{"d_model": 128, "d_mlp": 512, "attn_scale": 0.125, "bias": "all", "grad_clip": 2.0, "warmup_steps": 435, "batch_tokens": 16384, "seq_len": 1024, "train_tokens": 134600000, "steps": 8216, "dataset": "wikipedia_en"}
Each number is 128 + 24 x the weight over the matrix's rms, rounded and kept within 0 to 255. Layers, rows and columns count from 0. Numbers have three digits each.

# layer 5 MLP down (transposed), 512x128, rms 0.123, rows 95-144, columns 0-63
123100121111123141169125083155130094130141097174146175147123113114140122102116186112140159128117088129151128114149145128120110105160133125107132169118125158128118179135110150149084161118120160
109128125130079147094137082138124123115110135155139166140107101138103115111110142130093130107100136140113088134115106110127148089117166130131170098149148108158127138127103131108126106100109082
130135145134138184151159149177172116088125163168098132119093132157119146105136090083128152139068121117123095123140146109097102121128168121145127100146156083108166144074155146136155089135135132
156141159122130132110156126116157074140149156102115147113144133132108165153104075109111087126107140131168114118131135137086178160124067133165111148129117092152110131122121113148101124140144155
165138079127105104138160135133104127134107129135125122129121139106121127149161153122138111131121132121124128117136132136129142113135139139134134060103122140136133116142100145109138138117139106
131158122123131127131131106091143117136136122118130137153144127089186120107152126099166128152164083126103108128161145109087090101177119109101113125151134165141112158092133137175122189170115157
128115136149121122122189096095135108102137084170110137174141141135137074125120094115132141130122153118152148108127100120116165169131129121092141088124116086096106178124165136125083103185144135
118147131134138120158098136134158143157043117106127171109138118135145092118140121093142087139134111127134136115132130118162087168149136148112115122113129129125112170129126099130122148143150136
142129128111121100120140117136114120140111127153121124098161110113132111131119116134117144110115110124133141142122110133125145127139122119097104136166150155113159144146129120107123140124155168
107122184132112135106155090156118132133109144145132155133130131167137130139106131133111117097110136113159120135119133143104149109129123116099120142130129130138113121132111125124121119124135138
114094070132089154151118154082158123164101110119120087137118170158146138151127178125083135169117120129094099154124091131155090141130164117116167118120090136167154160126143195101102142121164151
136106137100131146139154118049163132140155151150138138155126149091144121114148130144116133061100069123107113169097132127132130102130087108059120143097111150152114133106109116132143127157134099
094137171128133151107126135153101163139129131083107155104118107139128153107119137134136110164152129173146133089069084142083154114153140093132169149139132086140107108124125103112109104142115120
161119134087126124114103117090152116123089152121102124083117147094105143175152139119128146150123158138155136108165120115136140138142138134166121163084152090141098147086119130108089153106139134
117137112125129121131109126140124191102116094161142128149140153125178094095157144120118131139178086131119146125084094151158116112117114087109114118101125141109095128180126100129116137124123119
159157095112079126168130093139118000143166171129119142124183122119150134135120057128128092154122127038202231149123105108117154157099086020090193176195137164158140133169071139158145167149135139
135139130131125146119144131124136117136131161130079164115177117127123120118131112097124104123124106059148141194122108110126146075099140133108091133129133112157149121154127119130137127143137142
138149129117138134110170111106175158122131126123117102108126078167115117093137137089111135097109118156121124134123111133145153113110143119109123069136070097114133100147109135125114133137132097
128123140146181124115136086132168161155141114165142121123119128083145143103094101092132134130172131138124102136132124089118118120167113138128110085178128128140091165130142116176130114135157104
102143120143137147146116073130123130099124142161163123102141140143134129160148111142126157154135128112121136143116116147124142122121127146144140119132151104125116130133127131116119118115137116
104149104126144159102137163141095170149158168120112133096185100113134125158146089118140130124145074128147116142121113103180139086098106115131096134094128121150113109153155106141166135142128110
116126102116111131140119110125133125133147148147117130140129117139103128097115151122140153125136137128152133128123133122159108144138121117114109151111128128132105108118130131136128152122102120
145138152149130100132097122089124157122071112061109167147124110140145144154129111127125144097109151121139130133106141148146140142137105142117140127101178115118123155100145108105119103097115120
110185108124126146138123151124121141139147093089123127047125187145162113112152168104109110096110140130123143113130107089138114169123122116083159116126155103113120137159132105108141133165131179
130156115114135133110133142104129149150113156130124158122119117177160114149132127133128097101139158153120120108104153164118157175134114073106100176117093085125131134191146107104130070111103097
106155155168113104126155085160169132126159143100123074160153110168126097053121150137131124136124179132135144132151120154131120160079160182116099127109140117090138126111130140092148129122154122
145165079158085114118120146139107126119112147134129141154125159121117147126110134134131111126126132131140093121135118145128119127124111116146133060145090120123138120112097139110125100129142105
103067186123089135139144134153139128131068129139092127163150154137129108098089090137135133161135156150135104143120121134092047118121142101164139139144171178117152134153115147141097121076138123
181146140092123150138113123136093133129118150152142091152114158121127177169175088102087142126112106144123121124140142131081157111126102144111115132117089140127134183080147170087107150113093141
101108147146120091126144127099130095142131106103130128168113153084140095121149164124160166120160146130123154142157099186130131126126131111098098129124163161149158209155066150180095131085117091
085164156094147175175144135141118135092136097151109130202108129103094110167108104104131165153133138135120148109073118113141117088164134210136118098141110152162131048113120165138155141085065150
163097168140139080124067168139129137108133155139119096038120038085108131087132134106136127163109114144124156160167161126168086159096136135133158101142119135127151075107154063125163123116146123
198093123136138105120114136167109106151125132083112146143127124138141131094071130133183127111132134128131181115146149120156137093102144133131121178111117117123140162156083118136110158137106113
103132143152108107081111177170113142107106112080124155140115191108133180141109099121114128173156105132112162141106163152103122092149119132189133110108122114101137141123165119128090158177140148
122150111125108164128122152097143156211113111136133137126115158107117113143175163143127130089104130127101130140102125158133136124117079120104163114111162134107108102155137144082158124089133156
080128152124123119106131113082157102122088139140117111168146158124131151160161096123141067118120093122133133140107136132120145108140126166124118139145161145140098152130133128132133128113125166
183143089133122122112103156114140136140179167126162146160161115110132128137127157145136076129142097153115114119132077125138083134105093093130073098117140086138092135144122125104116187160123108
112127155160130118131120092111122124130101133132138185117124151162105177116110096109107123121143111127130109136147134132101175143120111121146109146137127098136121119110168120132128123158141103
176142155132150135184144130146103102140135135115092118061122110112113114091069137147135122129138112137117170140140128066161154144126156126151121141126144127112143143131177101119123144131126154
112119086156154128103111128107145083113112093170122101165139094126146076065111065105134127079115114142130158143120145141111150106094128152142129068099150116144117166114075099156188115160166114
120084160107118117092127142146105203155132171240112161157120143122155127107162112123117090136163143138128096123136143109168120090094169139103121120130104099080146113157056125140150141158121114
156130138131117122113106154148144133142089097067115170135140172122146136133143096119138117111109133126132144123131109145150138145141119123149121140091122138131118141142119119143110146158135118
141133094102105166168114126144133129082114130115137121179120142119109135144160139126100149144159155131098130165155117134126141104140099143158102156131150087116112112136138117119092118162093125
126127129091117094102114096139130123134164154150134094119135145104102153149161139117124137153149132122106149085144125111112144109146146160135150121184146123111133156121120145128119136138142117
129149129126106100120138114114129137178154163164127142187123115093123147117129128105123142134124137140092167124187091115149125112137117172131139092195138089100134118116101094086145155161156094
119140087111149132108116110149109088141100133107151105135139138143136109120140103146108170133121137124097109132134106113139126152104124138149107094133094148114091095153126115141110144127113076
165116113120133100127113080130168106137119071160178149140127129136124093136149120132071119171149166045103134119166159138132130106131120179117119141127145106122113075111108125128082083099164115
126120113171120185128145171128071133117097183095126118116128102112174125109113145169135149077084087152146120159126147128151109148160110090108148123132134142132104124155095137138128158141159111
160151128110140158105139129120153132087145117126141150111123162120084092132172150112136149129100126121148169131127138151112128128121113146127081132152140115099110107121145118141116127167115130
147138175155092135124084135110114117153163123119156162113126141122154123115119107139091135183127121142141106140165133095116121135139116108171111085121134094123123109105132140121109145117107058
# layer 5 MLP up, 512x128, rms 0.149, rows 96-145, columns 0-63
149118104168148142107129111110111117146141147124130139139145121097147075151132135140113117108106119103118126102127115148149121167113152111073120151130107113148104103146116077133108118131119118
127136174151154111125097119102088086121118110131123150136112124127131121096141137149104153132171156128081112176117121107139144108143136136086102154134074174133121114167095119139137096123076148
128133114117123159122157118146124111109135156137103117094131133144133155086095123131126103128112170117131116133119140158147115100112137099128122118169119092119135165102103105132168124100154126
119159189110133146122123135128102125112100126136111117110119140147105071120162095141129146084089125132118123134120127104137149123097142139136097093148124143106134150115144139146153105127135148
130121154132113117136145114156156129082142124128110134124137135117113148139058061158161128095140138127102115152109138171104112080156119157112148120123146141118141121061145096144168164144136158
132167198118156096129077108135111119144130146131118117094130099156084149120115162129140102108118128139128141108079125122133123146111138129147129153123100158113153095155130139095146108088122127
111115139126140164088150136121111124098180156095112138140123098154120145141111138127113162125113157141097129130132160212100145140154125144154115082153125137139150133091112137119141123114092118
117159123160146139103128081112112148109156141131128112120158105106130155127110136120144104116148090097112145132119113099150118125106143095094118155137146100138153120122136136121113140140121108
133139160141137150118129112137079103122136155126136165104147100140142128070121139145166115102132133106127126152128125101106198135161118110096125122157118129100135123107147152114101126121156150
118187132097124132133118118126106140099103093152125121110138095118105099136098102119207145106124089095126193101127122107148104132094145116121181098141138103162111112068153137142128130139159114
158141149130144138134122111063105116096105124137120086127122138126115142085086129107175119110099087129125122095144175159182131113147139093082128113117114132082125153128124092148113123133133144
123153148120172095122087128163088128125123147123140128064123105155123154121134125162142123113157098122106125120108129090129111169132115150120138095148117126099102101124123096168120117132111153
141105118157096092120165102098093073136152145142107126129144096141138111103138123113135124140137111126122155120146114143168126157123137101120117118162118106161127132094156151107136108182115095
118126152098130127137128143151126128128136144108096135058119118157136115125142105143130138128070137133119141106126141173088155115113150139146152088145142134145160126108154144120146083093131132
120155135128129105102115088161119127112130154157114172117133120140098103145112138173128136116142122130126133138087139122102149119157119130114150147124136099112155097122125102141127090108123169
126121123133135131146118119122112121113138108123179088124081128134105124127126126192124145121131152198118140077126157144114117155149112129128150124130138136107111129123127123122119117121146123
101165098161107154116168102110076136114159132111124113127142116148132108164120105147126162113122140131119156083121138152127100164104149112123094122134130129169164156114103101113175143126159129
149114135158130162118094131174151112135145140153137132103142115073102115150127128149163124081136138126108145105110139091127157129130116098156133090130121083132127126116119123075149117085133151
104137088137188135157145137119113118128107127151132131136124129158123131154095120133119079131122154121163150110148110140128163150113097104113128143156138115162105131092115123111096126117158165
108124143164127160150110105128099126114102110128137103111128143133066138116111158160151149113130111139078151110107182132125114153159126128144162129142151119104103113141141128148120148156167152
117131140125139102125125119160141097115143129156118141127146125144139125133140115133165129096122093108135125153133150129118151141130121128108130133143114097131119145116147124113117126175103139
136127133106132154130157120120094131110190163098127123123126093175106130119102120126119182144149142126139120131094132139111106146136151129140103159137114151094178107127129119155147142097124126
130141085139132101124100120111103112113135106166111144105127166173111185118109128149183104038138127127091175118114134104139134135173123105099124119115113108162106120078141100117153116112162176
108142174132145174086154123095126152085101156155111154117114071103147068170076097125071142136129153144131104123132127156119109128159141107157152103109103082128111160125127080140119112148103168
094181126175077133126143118123105095141107147137110151114162141173102097114153098158149104099107144133113183106122167095145119156113156109094084118105102171125107138123155144081186106164172142
115142127111108131124146131125137121113119114127126107095125131163103097125159083149118126122086135127158142147123162078105177128125119130146120113133135142088132127136138121159146106117120161
120134071153146131147144123125098131155167155094144171152150129193135145141113115146136159130150109093180127077115111106144131210164118147117140145149116130135109084092145157143141131138131092
123133140145128146092154105121105090119189139119121121129139109145137125105087163131120147160156127125136153115139132152127113121112118095140084127153116150114126157159142148138108113199147136
129127149128107126136114113134134116171153107196114158067142121104111131111138070133107138136140124132136129131122146101106146112093098146148149139097122124129112032126118147121133122129188121
193094091161156145112135118161145127138138157130107146067156119091178149114133092168118116077113123133142075105160168137110135117160120094112100148133205050081162128128168063143207141176143107
135133133165137122116102132142126107131147172146138144137134138171108131098128123176076106173121183128115115149125152134093090146131125114061130132124135140090138145146117050155145113133086208
121114100124136158144146126105129105126148127104103160147130143174139125101144058148088139147121115130155116124128136175115123109158100169130119140129101178150121072165141114149135093132173126
099105154134125131127116127198110131129168143107147129169126134175129114159100164151118171153141121118146092129093166131072112144141149167089126143121147137098129114171172128144100066114152119
132121176127123143079152127104131078102169132123144153100129120151109137099106115120147145149157123122150164116143146100062082124136135104153112136124141146112141128115110134150122138169132129
145155109140112184109166120138139131097117118131110093128143111103104092142104070117114129131131086138114104106076130177096117134154158159176122119148146123143130070104143090137116129150125143
148140099160121119137118112151120128130097165123145099124132113127077154133074154130103115127155118136107104120119152150150087134118147166087127155115158130104105153156119086132099159170165133
087147145131141144117108130112032079114143129109100143136106084181094106102126156114108187128129121115146132131099149100154131152170150128145129117149101154136134117117148176128126113120090138
084163150138105141115054125146073144146129161147126133158143098174110124150106113121114138130169154126076152136112102141106132170125084165077152144123112148126085093087118139160096144145156162
111124105179123138109141122144139155120161160147132120092147053095130143133078108120146157127138096105136137078137127124162118187121146129120158111157139054141127080085142131162143142143159114
169109108150110154116172102109137099077120146134141119135151147134112083131137148123132158118083091114083150126062099139099105123090168091130168162147129089101084127114117096163124114149142147
148120136131157146106162147119135135106181147095130133155137102150137124145122117143119142148124103150129100131109144150101128133135145161113098107109128142150137104144127091163135084140133096
124122127150127185122139130095145131084138108111127101089126124133116156106118111163110133155097154121113164143120148158119189143117131116094116135154122139137153121131157146130165131113136145
125068181163118152075183121082128111139170140111111113130144110124129131068111122134156100120126132133144126138139158131133140125176091107152138099135164119096105103131122153149132099129110128
104095207136112145116145127156117096057153136134118141096120119105126083103104155142154149120107128124100115153128160100102119083130157118134120083152177103051173152132141112148154129159127152
093107112134121108161105119159098129125085110150123143161146143157110095144092122144151152130095109110107141102118136111106101116101152116058164133159154105176142153115154073178128127116141112
172115134163141111146126085132103107126130125135117132091130097117119098111137113155152128071102094133098154103091135124102122164121132110139131105209150129115122106118146117148127142159129196
171113159168132135141120140179140094115103129124121087106131129117121168125143128152164087108108131131098146115107158136122154150129091134142129072113155085093117106121136100128109131166159128
149161090129141147081185135113118121135160130133118071122150118169083099143132133129135138135100104120175132131121151149111150116087173135118119107140161125130123091120133143122162087109131101
105123093139113136150100122124126125145183113122128121085127133174124158122136111153147164124130099094172120132129130102104183157167179115078165106189182095084154087055127161141149127124117114
115141131132129136093168128106068113117198152138081133129135084145075105135119149124109141113143150134156179134096132095161147121140106112157150095133090135126154117121097183059131135154113144